Each number is 50 + 10 x the weight over the matrix's rms, rounded and kept within 0 to 99. Layers, rows and columns count from 0.

# up: layer 8 MLP up, 1280x320, rms 0.0766, rows 76-97, columns 160-319
# down: layer 8 MLP down (transposed), 1280x320, rms 0.0749, rows 76-96, columns 160-319
up76:49 48 45 59 60 59 52 62 47 50 57 38 42 72 55 38 61 51 36 62 48 58 35 64 49 44 51 39 46 51 52 46 46 38 56 55 50 32 67 55 40 56 42 36 58 52 43 46 53 44 52 42 69 35 37 52 65 43 52 62 47 47 70 55 48 50 46 37 55 63 32 58 48 54 49 50 53 59 59 39 54 47 32 57 54 61 37 34 31 55 63 32 58 33 45 50 45 57 56 48 45 64 43 52 35 49 49 37 47 67 56 53 48 47 31 40 40 54 52 36 65 50 53 70 51 37 66 52 60 63 38 52 65 34 45 59 48 41 45 44 59 42 53 47 51 32 52 73 49 45 46 58 46 30 60 40 47 54 71 40
down76:63 60 65 44 40 70 54 54 53 41 61 57 44 37 62 53 31 41 42 49 62 30 50 55 32 48 51 68 52 51 48 53 58 40 45 62 40 47 55 60 34 47 56 68 54 41 57 66 44 45 51 47 45 49 45 36 78 51 42 35 70 43 66 43 28 61 45 58 61 40 56 45 48 31 45 37 55 55 75 48 54 54 73 52 41 62 55 47 54 56 46 66 49 41 52 50 79 38 50 62 63 53 59 48 39 53 49 59 42 54 36 42 42 75 64 40 36 35 38 62 51 53 48 59 47 60 38 54 43 43 75 51 47 52 36 50 39 39 55 64 49 40 53 50 29 56 44 57 38 58 67 36 39 51 47 58 34 41 49 55
up77:51 48 41 49 62 30 52 29 55 60 63 51 76 52 60 51 58 39 54 43 40 56 38 48 49 48 43 57 61 44 45 47 51 49 62 42 50 59 63 44 63 59 45 52 38 42 67 53 68 65 42 57 40 44 70 64 64 43 33 60 57 43 37 42 48 48 55 34 62 56 58 50 60 49 24 44 42 54 67 48 56 38 39 55 54 62 51 58 55 66 51 48 40 54 45 37 49 39 49 30 47 37 46 43 51 59 47 38 43 36 50 52 62 49 52 36 52 43 55 47 53 66 42 55 49 63 55 65 65 60 43 52 71 46 59 41 47 51 56 44 44 53 53 31 51 59 43 42 51 43 41 56 61 34 46 33 52 56 43 42
down77:59 59 39 46 62 50 61 77 53 59 55 64 49 50 26 50 46 50 40 58 76 47 58 54 61 52 62 53 40 44 50 49 60 47 53 73 52 55 44 59 49 40 57 57 53 49 57 51 41 52 57 70 42 37 43 47 57 52 47 60 43 32 73 37 37 44 47 50 45 54 53 59 77 48 61 55 57 60 29 52 48 62 53 53 38 51 47 58 47 51 54 42 42 45 65 55 50 51 35 41 42 54 42 74 41 38 40 41 62 69 44 40 54 38 56 48 70 44 39 58 68 46 60 49 44 57 35 39 52 49 59 32 41 44 55 47 38 48 53 37 68 48 59 54 48 45 44 54 46 60 62 60 57 41 50 36 57 46 42 49
up78:26 47 53 59 38 49 48 50 43 62 56 46 56 55 31 35 65 64 60 64 51 47 45 46 53 41 53 58 45 66 46 48 46 48 54 43 59 46 28 58 57 57 34 27 46 57 33 44 73 37 33 46 52 34 39 30 42 66 72 48 51 52 57 78 49 57 60 35 52 33 41 57 49 55 41 61 65 48 59 78 47 35 61 58 38 58 55 32 45 67 47 24 40 45 56 67 49 56 32 34 56 52 51 44 51 56 42 49 46 42 45 51 50 53 59 42 54 43 55 35 59 62 52 38 53 45 46 55 22 29 58 36 56 61 40 67 49 72 46 50 71 50 38 46 53 56 62 51 49 64 49 45 44 38 39 67 54 49 50 48
down78:44 58 63 55 53 53 48 58 48 55 64 82 47 45 45 52 48 44 62 49 54 54 51 42 41 60 55 48 45 46 37 50 54 68 59 49 47 61 60 36 53 45 57 45 38 44 41 42 27 44 60 44 56 59 73 46 61 37 42 36 54 54 49 36 57 47 57 62 39 45 55 55 23 50 70 47 45 50 50 41 56 51 59 61 55 52 34 38 53 48 43 47 39 31 39 40 55 50 62 50 49 65 50 49 53 54 67 44 48 46 38 44 54 42 69 48 59 59 48 59 25 57 41 45 40 40 37 44 50 44 45 61 46 51 28 41 47 45 45 53 56 57 32 47 67 29 40 59 70 49 36 53 56 54 51 69 62 65 40 60
up79:47 47 63 63 60 70 46 50 45 49 53 47 51 49 50 64 32 41 38 56 45 61 58 48 44 36 52 63 42 44 36 46 48 43 71 58 51 58 51 47 78 26 38 38 41 59 54 64 52 52 49 61 56 50 66 45 48 41 41 62 59 57 49 46 50 37 50 36 51 75 37 37 50 53 47 43 39 60 43 35 46 53 63 52 66 65 53 59 51 52 44 48 44 66 52 26 47 51 66 45 43 56 59 53 69 48 26 39 50 58 49 42 43 42 56 41 45 64 56 48 38 53 50 45 52 54 64 60 43 59 60 45 75 56 49 42 49 54 45 23 50 47 60 23 51 65 68 51 49 31 64 51 48 42 45 41 49 49 37 45
down79:32 52 55 41 57 39 47 53 42 54 57 41 54 51 57 45 56 50 39 68 54 42 57 62 51 37 36 50 51 39 58 53 55 44 58 54 38 45 40 45 58 48 81 51 55 44 54 66 35 43 57 45 38 43 45 37 61 40 34 57 63 51 52 57 53 45 25 42 68 62 56 67 48 37 54 50 56 49 67 53 43 49 42 36 49 46 54 47 44 51 47 37 47 52 44 42 59 62 56 63 33 46 53 73 60 49 50 53 48 42 33 59 59 34 42 47 71 53 43 81 63 38 42 51 51 30 34 68 68 45 47 43 32 45 60 49 55 47 54 47 68 45 39 45 53 70 47 45 54 52 60 38 61 51 39 59 54 65 55 30
up80:53 48 49 63 28 40 39 55 47 57 76 38 43 37 34 67 50 37 51 60 45 38 43 40 48 42 52 50 43 54 44 66 33 51 45 53 29 43 52 42 47 49 40 37 48 45 57 60 65 50 70 56 48 64 60 63 50 43 43 29 52 30 58 58 53 57 31 39 53 55 48 53 41 55 44 54 55 53 49 57 45 46 45 67 32 38 46 46 34 39 55 44 69 48 54 57 43 49 55 50 43 63 54 38 54 64 60 54 46 36 52 54 60 51 47 44 58 39 42 51 48 50 39 61 63 49 31 43 45 45 33 48 54 54 53 44 27 36 50 49 49 55 42 54 52 40 69 53 48 37 44 58 75 62 47 60 39 38 51 53
down80:37 42 36 47 47 49 50 59 75 51 41 48 58 41 61 37 52 64 65 60 42 52 43 48 27 64 36 32 56 60 50 54 44 67 40 48 45 40 44 73 45 42 74 38 50 51 51 52 64 44 37 48 43 58 46 47 56 50 41 55 21 54 40 50 65 58 63 46 46 47 51 51 36 45 62 37 43 44 58 35 58 58 39 45 72 52 52 58 47 29 53 46 41 33 52 67 39 44 28 38 42 58 49 32 44 53 48 64 51 42 47 51 54 45 66 74 60 49 47 59 49 55 51 47 62 46 52 60 42 52 59 50 29 49 42 45 53 66 61 30 45 46 59 46 45 55 49 55 47 52 38 61 51 68 40 53 32 56 37 55
up81:47 39 52 43 48 56 53 45 63 63 48 40 42 55 40 40 48 48 41 32 44 55 33 38 51 67 43 48 39 62 50 77 69 60 65 57 34 65 46 42 48 46 51 42 61 38 57 51 56 56 53 43 70 60 48 52 44 52 59 54 67 54 61 63 49 34 48 26 54 62 36 63 38 52 42 29 46 46 65 44 43 54 59 70 52 57 50 45 56 57 59 37 69 51 60 39 36 73 32 62 58 53 71 54 48 47 50 45 62 63 57 60 52 53 38 51 55 52 47 61 40 53 48 51 53 64 50 55 58 55 47 50 41 69 50 31 43 67 50 32 54 27 55 41 43 53 41 34 21 51 52 46 43 46 37 41 63 43 59 63
down81:65 42 55 52 59 55 59 54 43 58 62 39 44 50 34 69 40 55 60 37 43 60 53 39 62 50 43 45 35 30 36 54 37 66 48 36 48 41 62 62 38 34 48 61 46 74 44 51 56 58 53 31 45 57 44 59 54 34 61 58 44 41 46 47 29 49 41 43 44 42 37 70 45 72 85 50 59 49 57 46 56 44 56 49 49 53 66 42 43 36 46 47 50 60 38 56 38 52 50 55 46 44 61 43 44 35 53 58 44 54 69 43 43 49 46 53 44 50 51 63 56 41 43 54 48 53 56 73 55 51 50 48 49 41 47 60 40 67 37 48 44 31 59 43 62 45 49 66 37 46 67 44 38 45 54 69 62 51 41 50
up82:36 54 38 58 57 63 56 51 47 59 63 36 35 51 55 58 39 37 57 67 54 69 54 55 44 38 46 42 43 53 55 38 57 57 71 65 60 63 40 52 57 47 47 52 61 57 39 56 62 45 34 59 64 56 42 58 34 29 50 46 57 54 73 53 46 42 67 45 62 70 50 37 46 61 45 50 57 51 61 51 49 39 30 47 48 46 69 29 57 55 57 68 49 54 53 41 47 42 60 47 56 47 50 60 46 45 34 46 41 42 33 42 49 40 44 54 54 52 42 47 51 48 50 62 48 41 58 46 46 48 53 51 53 67 50 40 33 41 35 31 47 63 49 38 55 33 47 47 40 25 73 46 32 20 49 57 53 40 14 69
down82:61 41 41 45 78 37 61 37 57 41 55 39 52 64 46 35 31 50 50 31 65 43 32 57 36 56 48 51 52 71 59 53 44 45 65 77 48 52 55 63 37 55 77 57 43 43 54 36 71 59 37 54 60 57 49 60 56 49 49 53 52 61 38 43 54 60 65 30 59 50 68 51 67 67 64 59 68 50 44 45 47 46 67 39 60 62 56 56 45 51 55 45 31 65 58 53 44 34 33 57 52 53 73 42 51 40 85 61 49 43 39 28 50 56 57 39 58 31 60 53 49 50 47 46 37 50 54 54 64 40 50 50 38 58 58 55 53 46 59 49 46 34 58 37 42 47 34 46 32 39 43 58 60 47 55 49 47 44 38 49
up83:39 65 44 55 58 60 56 52 52 57 61 51 53 50 53 67 58 47 55 64 40 56 49 35 64 39 35 47 41 54 49 51 24 64 52 48 45 54 34 44 58 52 43 44 60 46 47 54 55 21 44 39 46 46 53 47 35 71 41 54 42 54 47 57 36 60 79 56 54 56 57 48 32 62 49 60 67 50 51 52 53 55 47 58 57 45 42 38 53 64 56 59 57 49 49 60 47 49 46 41 44 63 54 34 40 35 51 21 23 49 48 45 58 70 45 53 56 25 51 51 53 35 38 62 31 59 36 59 48 51 18 44 52 48 51 49 50 18 51 39 43 55 48 33 37 39 32 53 55 30 37 39 45 54 57 52 64 58 41 66
down83:61 28 54 50 43 62 69 57 37 55 38 33 41 38 53 42 67 52 47 34 47 41 39 59 42 43 64 55 46 47 47 65 27 44 38 42 37 47 50 66 65 40 51 54 69 52 56 47 60 46 39 55 46 50 60 35 73 53 46 45 39 50 61 41 46 61 44 68 33 46 41 55 49 48 47 57 46 50 54 37 53 55 68 61 44 36 37 50 42 58 41 37 48 49 36 71 45 25 50 35 50 31 62 40 51 69 38 37 63 58 45 40 49 42 42 44 36 66 38 48 48 48 56 50 42 48 52 60 51 64 70 42 40 42 57 48 39 70 42 37 51 55 51 40 36 53 41 32 54 31 41 61 41 41 47 51 40 28 67 53
up84:56 54 37 78 48 40 45 43 50 63 57 46 72 46 49 52 52 50 49 50 43 58 73 51 46 38 59 44 43 40 50 54 54 70 50 65 51 74 49 49 31 47 44 59 30 51 61 56 39 41 51 38 63 61 53 34 36 54 47 34 64 40 42 60 56 32 51 71 57 41 59 45 51 66 51 41 55 60 57 59 53 40 50 44 46 47 77 48 50 57 65 46 62 60 46 53 51 36 54 46 36 65 51 57 48 57 45 39 34 78 57 29 68 45 24 43 38 53 24 39 47 44 28 46 55 49 57 57 41 45 51 54 50 56 63 41 47 52 49 49 51 55 49 48 40 37 50 48 42 51 27 47 46 43 49 46 52 45 48 54
down84:46 46 58 38 41 56 39 63 43 41 43 64 59 40 45 67 53 77 41 78 44 57 42 55 56 32 47 51 68 37 52 40 42 60 61 43 53 50 58 60 45 54 53 38 65 48 42 38 55 42 58 39 69 45 55 62 52 52 39 50 61 45 36 63 55 39 44 44 42 47 29 54 59 50 60 54 44 55 77 63 57 38 65 56 63 44 51 40 51 61 46 62 40 53 46 48 32 66 41 34 61 43 63 61 50 41 67 49 63 63 34 77 56 46 49 52 46 31 58 33 55 46 60 42 61 39 57 62 52 51 46 52 34 51 51 44 55 46 52 61 66 50 49 49 26 38 23 53 26 55 46 48 57 32 72 49 40 30 57 31
up85:42 58 39 37 36 62 50 55 53 71 58 42 50 38 63 69 61 47 50 64 52 40 50 47 66 51 51 34 53 61 29 47 51 64 63 60 48 30 21 51 59 36 55 58 62 46 60 46 55 42 62 52 47 53 41 42 51 68 73 44 52 44 61 62 56 58 43 46 59 67 71 54 43 48 57 35 49 52 56 21 40 42 57 54 35 45 41 58 40 65 45 56 60 40 52 56 52 43 53 39 55 35 41 62 43 34 45 41 53 48 46 46 58 58 41 58 59 34 39 45 45 54 42 52 41 44 33 44 52 34 43 54 41 53 50 56 49 37 51 57 51 49 59 39 43 57 47 62 56 36 54 52 42 47 58 39 28 37 59 68
down85:48 67 47 49 45 55 75 53 71 66 57 55 26 32 36 42 50 55 52 28 53 54 53 68 59 37 36 53 57 65 48 40 57 45 55 58 62 51 64 27 41 40 53 48 65 41 50 38 45 56 58 60 43 58 56 55 43 60 57 50 48 66 55 59 37 46 61 59 44 41 49 49 63 60 46 37 54 72 66 66 46 36 34 47 52 50 61 43 64 63 47 26 72 51 61 48 60 62 47 67 50 58 44 35 44 36 45 38 52 61 44 45 27 58 49 51 53 67 43 70 44 58 57 33 46 41 52 42 35 52 59 47 59 58 61 58 43 48 47 55 47 54 55 66 47 28 43 45 55 70 54 45 49 57 59 55 64 38 50 47
up86:66 39 53 43 50 45 49 47 40 61 60 46 52 46 51 51 46 54 56 61 23 56 45 51 61 60 44 56 45 65 38 48 52 58 53 52 44 62 37 45 56 57 66 41 53 62 54 51 43 53 50 63 43 41 51 38 58 54 55 45 42 49 51 46 52 47 55 41 51 53 52 47 54 59 46 49 48 38 50 45 50 41 45 44 58 48 45 55 54 46 45 43 54 46 48 51 48 46 42 58 44 47 54 45 51 54 49 57 48 53 56 49 55 51 49 58 68 42 49 54 50 50 60 60 41 59 43 52 55 37 55 48 46 40 46 54 44 58 41 53 36 49 51 40 46 41 56 35 48 44 52 45 52 44 56 52 50 50 50 52
down86:57 45 62 49 52 59 58 45 53 50 49 46 47 52 44 43 58 45 38 58 61 52 40 47 46 42 54 51 53 53 46 45 48 40 43 63 48 43 54 48 36 51 55 49 49 53 42 50 56 57 50 50 49 48 51 42 47 44 56 68 67 54 37 61 49 57 48 50 62 52 41 62 48 58 60 60 47 55 58 43 42 41 47 54 50 52 40 47 62 44 43 47 44 43 50 62 51 58 45 54 54 40 44 58 55 56 41 65 66 54 54 42 46 52 38 43 32 40 45 45 56 44 39 43 51 40 57 40 40 61 60 51 61 51 52 43 50 41 58 54 50 54 41 55 48 59 50 51 49 47 48 48 43 56 48 42 49 54 49 50
up87:55 66 45 60 52 67 42 56 55 47 56 62 46 40 57 50 33 50 64 46 51 54 39 46 55 59 57 49 40 61 42 44 60 44 56 42 48 61 37 60 47 43 45 51 37 61 41 49 46 42 53 45 45 31 55 61 42 50 44 54 42 50 63 51 59 36 46 62 57 52 66 47 58 47 47 45 41 51 43 46 48 48 60 45 56 50 53 47 46 50 69 46 54 55 40 48 46 39 52 60 36 49 58 48 48 35 41 48 49 63 41 30 67 57 57 43 49 56 58 70 41 48 25 42 39 52 70 47 47 50 57 50 48 43 47 46 49 31 44 55 73 45 54 62 37 55 54 45 29 59 57 48 55 54 67 61 56 44 35 40
down87:60 43 38 56 55 41 56 66 36 42 47 45 40 47 45 34 67 40 50 64 56 57 45 53 44 33 58 42 57 57 41 47 61 56 51 44 53 39 64 26 47 53 54 42 60 52 43 49 50 43 71 38 53 56 53 50 47 38 58 55 47 42 50 58 36 53 51 47 85 46 46 65 44 49 59 52 49 49 44 64 34 35 31 67 45 51 43 43 40 58 45 56 46 46 47 59 49 65 54 43 46 56 32 50 44 65 44 51 49 49 49 60 43 21 47 61 37 45 25 44 49 45 47 39 49 49 51 31 60 59 48 63 55 67 53 41 45 73 42 51 45 53 40 39 42 63 43 49 59 50 44 63 39 54 56 54 51 67 41 61
up88:41 88 29 35 59 60 51 62 63 49 58 50 52 57 57 35 58 43 46 44 53 53 46 53 53 38 38 44 42 63 39 47 61 66 45 60 45 72 46 46 49 54 51 41 66 57 64 38 41 72 52 47 74 40 54 49 62 38 46 50 39 47 42 48 64 45 57 24 59 35 35 64 54 53 61 31 51 44 53 36 55 44 45 48 39 67 62 57 45 58 43 48 53 42 53 49 49 42 55 44 61 37 65 45 31 45 57 55 47 61 52 58 46 55 47 53 37 56 35 56 49 49 52 65 58 61 42 39 34 53 46 36 40 70 57 42 51 56 41 20 55 44 41 51 36 33 68 46 41 69 63 34 50 42 31 24 63 46 42 48
down88:50 49 41 70 33 67 47 50 61 62 38 52 66 55 46 47 62 38 55 37 45 39 55 51 63 54 55 36 52 32 40 50 59 28 46 50 47 34 60 65 60 48 39 32 32 63 61 59 51 54 53 59 50 45 52 54 60 40 24 59 61 44 57 33 58 65 49 48 57 50 51 47 50 41 45 48 55 41 48 60 68 49 55 35 44 39 46 57 44 47 50 47 55 47 52 55 57 43 62 42 52 48 56 44 62 53 51 54 36 44 60 46 41 65 36 30 45 53 62 49 51 83 48 38 62 37 53 68 53 40 52 32 40 49 57 69 57 34 56 55 46 37 60 48 51 59 51 64 48 40 70 23 42 42 55 58 56 54 59 59
up89:48 56 47 57 38 55 33 56 45 67 65 43 43 36 36 46 40 49 50 67 51 46 26 42 69 39 58 59 46 41 57 42 25 61 42 43 40 42 39 54 46 38 62 40 49 68 48 59 52 41 58 57 30 47 55 55 33 37 49 52 43 56 55 50 46 56 57 59 56 56 52 59 74 47 48 34 46 47 60 48 41 69 64 62 41 46 50 39 47 49 46 47 37 42 58 57 55 51 43 33 55 46 41 29 34 55 49 52 48 43 55 59 66 56 31 27 80 27 47 40 33 59 40 60 36 52 40 66 55 70 49 29 59 49 50 53 40 41 46 57 78 55 60 52 49 56 49 48 37 61 57 53 54 50 56 80 64 54 36 67
down89:50 37 74 53 46 51 49 53 51 46 62 52 59 54 60 61 50 56 48 45 34 48 43 64 62 62 33 38 77 45 65 37 37 39 63 40 43 43 52 44 56 30 38 60 41 53 60 66 49 64 61 54 62 43 47 41 27 55 50 53 30 47 51 54 32 43 66 36 25 59 48 55 47 42 44 48 40 62 55 50 45 66 42 63 44 53 51 62 24 59 56 52 35 70 55 38 60 69 49 45 52 43 55 65 57 33 55 44 45 56 67 40 36 45 54 45 37 53 30 63 69 49 71 51 58 45 58 38 49 51 56 69 52 37 44 51 41 52 50 50 45 45 57 35 48 53 57 40 62 54 69 51 38 64 49 48 45 48 48 55
up90:55 59 37 56 38 33 47 45 36 72 40 25 53 74 66 61 57 51 49 52 52 42 45 49 48 40 48 50 41 44 57 54 49 59 57 32 54 50 56 59 52 55 54 49 63 61 47 51 43 63 44 37 57 36 52 37 36 54 72 34 52 52 52 42 55 44 39 55 56 72 50 32 60 40 40 37 48 44 73 46 55 41 43 61 53 52 60 57 71 65 60 60 43 57 50 56 48 69 54 58 59 38 59 58 44 50 54 46 44 42 51 41 53 52 47 51 66 29 40 54 44 57 49 53 49 54 59 64 43 44 35 34 46 46 59 74 48 65 43 42 49 49 62 36 53 65 61 43 42 59 48 57 59 33 51 63 58 28 64 39
down90:32 39 63 61 49 56 46 35 65 48 60 44 55 47 44 58 58 50 37 45 40 51 38 48 30 61 58 52 50 40 48 58 50 63 41 56 45 44 42 65 46 58 51 50 50 51 47 56 56 64 53 45 66 50 46 50 34 53 37 44 35 53 49 63 36 65 19 33 39 68 54 51 56 58 46 54 42 42 49 46 39 68 54 50 54 48 39 65 58 24 48 61 33 60 60 32 56 60 48 43 72 45 51 61 44 45 58 69 34 53 65 49 41 56 44 50 47 59 23 48 40 55 50 47 35 49 66 62 45 46 38 45 38 42 48 44 52 52 58 46 43 61 48 58 59 54 31 49 47 39 36 53 39 56 35 62 42 44 71 24
up91:51 63 38 63 49 52 55 59 43 56 39 60 42 58 44 65 54 43 49 62 62 51 64 59 56 49 30 48 32 62 42 46 51 50 52 43 38 55 47 50 64 32 40 43 58 50 49 59 45 51 41 44 42 47 58 39 49 49 61 49 50 48 50 40 49 40 58 55 57 74 40 34 46 45 35 43 39 52 45 67 41 59 64 63 55 56 54 64 50 48 47 30 60 60 53 60 46 56 46 45 38 50 71 30 61 50 55 45 54 69 57 43 55 44 53 49 61 47 51 61 42 43 50 53 40 45 48 47 57 40 40 56 57 44 57 54 61 51 45 54 47 53 35 63 59 42 70 35 51 59 59 52 42 58 46 51 40 49 53 48
down91:39 50 59 63 39 57 59 39 44 47 47 67 69 41 51 48 39 53 53 40 42 50 50 56 53 44 48 46 64 42 47 39 59 39 57 58 57 41 41 38 63 43 44 44 40 53 49 52 45 51 44 51 43 44 45 69 60 54 45 48 46 42 60 33 52 48 52 62 58 50 39 61 43 49 38 72 49 33 58 35 54 44 41 61 58 55 65 41 54 43 40 44 50 49 59 34 44 46 38 47 60 58 49 47 38 52 49 52 56 39 50 55 32 52 58 51 39 42 43 51 45 72 48 52 51 58 44 44 48 42 60 72 46 43 49 51 52 56 48 58 52 51 68 51 66 66 25 55 73 50 48 45 40 46 59 46 52 54 48 55
up92:48 64 56 51 51 51 45 62 45 57 57 47 61 53 32 49 52 50 45 46 51 55 44 53 56 47 43 48 52 45 30 61 40 58 52 54 65 58 40 69 67 39 49 55 55 55 31 49 68 42 35 45 46 62 33 43 55 39 53 42 38 43 47 53 53 48 31 49 52 38 52 36 49 42 53 43 48 51 42 42 39 67 44 52 60 49 47 61 62 51 57 49 49 54 36 36 57 48 56 56 57 57 64 50 50 64 54 44 45 62 45 34 67 46 52 44 47 44 42 50 44 70 45 64 40 58 53 57 51 41 41 61 50 51 37 59 53 45 54 63 43 49 56 61 62 54 39 55 40 48 56 50 62 43 37 53 53 46 66 38
down92:58 45 44 54 58 59 51 43 64 49 61 30 52 36 49 59 48 69 44 62 51 32 52 43 50 48 61 64 41 53 55 44 57 41 50 48 25 46 52 44 57 50 58 65 41 38 45 56 43 42 55 39 63 55 44 46 62 53 33 54 60 53 48 50 51 58 46 43 49 59 37 53 43 54 46 44 44 46 55 65 50 47 75 52 48 32 39 43 49 71 47 48 51 62 63 66 36 58 48 55 54 48 21 54 53 45 39 65 56 44 65 47 51 46 55 47 54 46 52 40 48 27 50 54 56 47 49 44 57 33 44 31 66 53 43 61 46 46 52 38 39 54 59 46 60 46 54 42 35 42 60 63 49 53 43 52 52 63 44 51
up93:54 52 53 48 62 42 37 65 62 42 68 43 49 64 64 53 50 56 27 43 55 49 36 46 27 36 25 51 50 51 48 28 37 63 41 53 65 47 47 61 74 68 59 47 25 60 53 44 70 45 36 63 63 40 64 57 42 61 26 47 61 41 37 59 58 51 54 42 60 50 49 55 44 44 60 39 51 46 60 53 70 65 53 57 43 54 67 37 41 33 51 46 45 53 49 34 67 63 45 44 43 62 41 38 21 55 61 43 47 58 41 58 67 73 44 47 68 43 45 32 41 51 59 29 53 38 38 45 46 48 30 42 51 60 44 55 48 50 30 42 59 35 17 44 52 58 54 48 49 63 46 57 51 55 52 51 62 44 35 53
down93:69 53 47 41 61 54 39 37 59 40 72 40 46 50 62 39 57 50 53 45 58 45 55 58 55 63 44 47 52 48 52 65 80 45 46 51 37 58 33 75 58 60 64 34 57 70 40 45 63 54 64 59 60 61 49 59 46 31 51 38 31 36 39 42 52 55 51 48 56 54 46 42 44 54 48 32 52 23 52 48 40 74 54 44 46 57 52 52 40 14 39 48 44 52 43 52 40 49 47 48 55 41 60 69 44 39 60 41 58 44 38 37 63 70 45 64 55 55 51 60 49 48 61 40 46 55 62 50 57 60 49 63 26 57 49 42 53 68 28 40 48 32 48 50 58 51 64 55 62 73 59 40 48 48 54 46 60 42 45 41
up94:60 61 55 50 45 63 43 40 38 50 58 32 53 53 53 53 48 44 37 69 57 48 57 58 65 55 41 35 48 56 59 51 35 51 52 44 63 40 46 51 36 51 56 61 70 63 53 62 44 71 63 52 49 48 62 54 52 51 67 55 35 51 62 41 63 51 48 40 50 70 50 32 61 48 52 29 57 46 51 67 23 44 31 52 51 67 42 25 77 56 45 59 58 61 60 40 36 63 40 58 36 58 60 55 57 46 42 47 39 44 59 62 55 39 42 57 39 45 34 35 57 61 58 53 53 51 67 64 38 74 26 59 60 56 41 50 51 62 31 58 56 54 60 40 42 54 41 48 48 52 54 36 55 48 50 34 41 43 54 50
down94:48 58 47 38 54 38 60 45 50 29 47 56 50 33 54 58 56 45 55 54 67 52 48 57 47 57 48 45 37 44 45 55 65 51 44 55 36 58 57 60 49 62 67 56 53 54 42 38 41 50 42 56 59 42 51 56 46 52 33 58 47 44 47 51 51 64 56 45 52 33 49 49 50 51 60 50 49 47 31 42 39 53 59 53 61 46 36 47 27 57 42 45 53 47 48 46 44 41 55 55 61 70 38 53 39 53 45 46 40 45 50 63 56 40 47 43 55 53 50 43 36 52 49 54 54 36 60 44 52 43 61 58 44 45 43 44 38 23 60 45 50 36 57 64 48 63 69 69 41 74 65 58 82 73 45 31 51 43 51 56
up95:54 61 26 61 53 36 45 35 36 60 70 57 55 64 51 46 40 46 60 34 38 44 51 54 54 36 54 41 57 50 42 56 47 70 47 61 50 52 57 36 65 48 49 49 35 47 73 52 49 60 56 41 39 41 62 67 47 41 45 37 50 37 45 66 66 60 56 69 55 59 41 41 48 60 40 60 46 69 51 39 45 56 64 38 47 66 46 52 46 35 44 51 47 60 40 60 43 45 67 68 49 49 66 38 52 36 57 60 39 48 29 43 74 73 47 52 61 36 55 29 53 56 40 70 40 46 55 38 41 49 43 21 75 52 43 48 48 31 39 52 63 60 58 43 30 31 60 45 47 45 30 38 57 57 44 34 42 39 70 34
down95:58 47 43 34 45 67 56 58 45 45 44 39 48 49 68 51 41 66 35 62 45 37 44 49 52 51 56 35 54 61 51 62 59 30 53 42 60 51 57 71 56 50 50 48 50 56 31 63 50 40 63 59 45 37 43 44 57 51 62 54 40 56 40 46 50 44 47 38 70 52 49 77 52 54 70 44 41 59 48 41 47 54 43 54 47 37 47 55 45 52 51 35 43 44 44 53 46 33 43 32 32 59 51 51 57 59 61 38 54 58 47 37 65 27 55 62 74 59 49 32 41 52 53 63 47 57 35 45 56 37 35 55 43 45 57 76 37 40 53 75 44 58 65 44 39 45 39 58 45 51 58 38 37 58 61 48 34 43 36 36
up96:63 49 46 50 62 53 31 34 35 39 58 47 51 45 58 47 48 53 61 45 39 54 60 55 55 27 34 35 49 53 40 34 35 68 46 27 67 55 47 71 60 58 51 46 53 58 64 60 56 41 41 54 72 46 58 50 49 35 52 47 46 45 63 54 39 58 45 42 56 52 57 59 41 45 28 43 73 54 47 49 48 50 58 41 60 66 46 47 58 58 56 34 42 56 68 39 61 50 33 58 38 48 37 63 58 40 40 68 42 65 56 53 52 55 42 49 64 40 43 49 49 45 44 42 55 38 26 56 65 43 38 53 54 50 61 57 52 52 37 45 20 51 52 37 40 58 53 57 41 53 54 47 46 61 39 60 55 56 33 66
down96:40 30 62 31 45 45 63 32 35 78 57 40 48 56 68 33 33 47 63 62 54 52 66 33 39 37 52 71 35 45 56 41 39 32 32 51 48 48 44 50 72 51 42 49 50 58 48 41 42 41 33 63 73 58 30 55 52 49 43 57 61 42 39 44 37 44 61 51 68 46 54 59 26 46 35 39 53 45 63 60 48 52 58 46 55 45 37 47 61 59 57 32 60 61 60 56 63 58 51 71 50 54 78 58 69 35 45 47 61 67 51 62 53 55 52 51 44 44 52 49 32 43 62 26 55 41 65 49 52 54 33 51 52 60 42 51 48 56 26 62 54 63 26 50 43 54 57 58 42 52 45 45 35 52 54 56 56 24 34 63
up97:52 55 71 56 47 56 51 46 34 57 46 25 55 41 55 50 46 39 46 48 47 45 61 48 48 34 46 57 46 55 41 31 52 45 61 46 60 45 35 39 57 50 53 52 55 45 41 43 65 49 46 44 63 45 43 50 42 47 60 53 59 42 63 52 66 37 50 51 49 60 36 26 50 60 52 42 44 48 57 47 50 41 59 51 31 70 68 50 66 55 64 46 54 64 59 53 48 41 58 37 26 52 40 54 26 55 45 47 64 58 51 60 48 51 42 40 57 37 36 60 43 51 56 46 54 60 45 51 55 57 46 44 54 61 48 66 51 49 38 56 53 58 59 55 32 63 52 52 54 50 59 68 53 48 42 62 54 39 61 62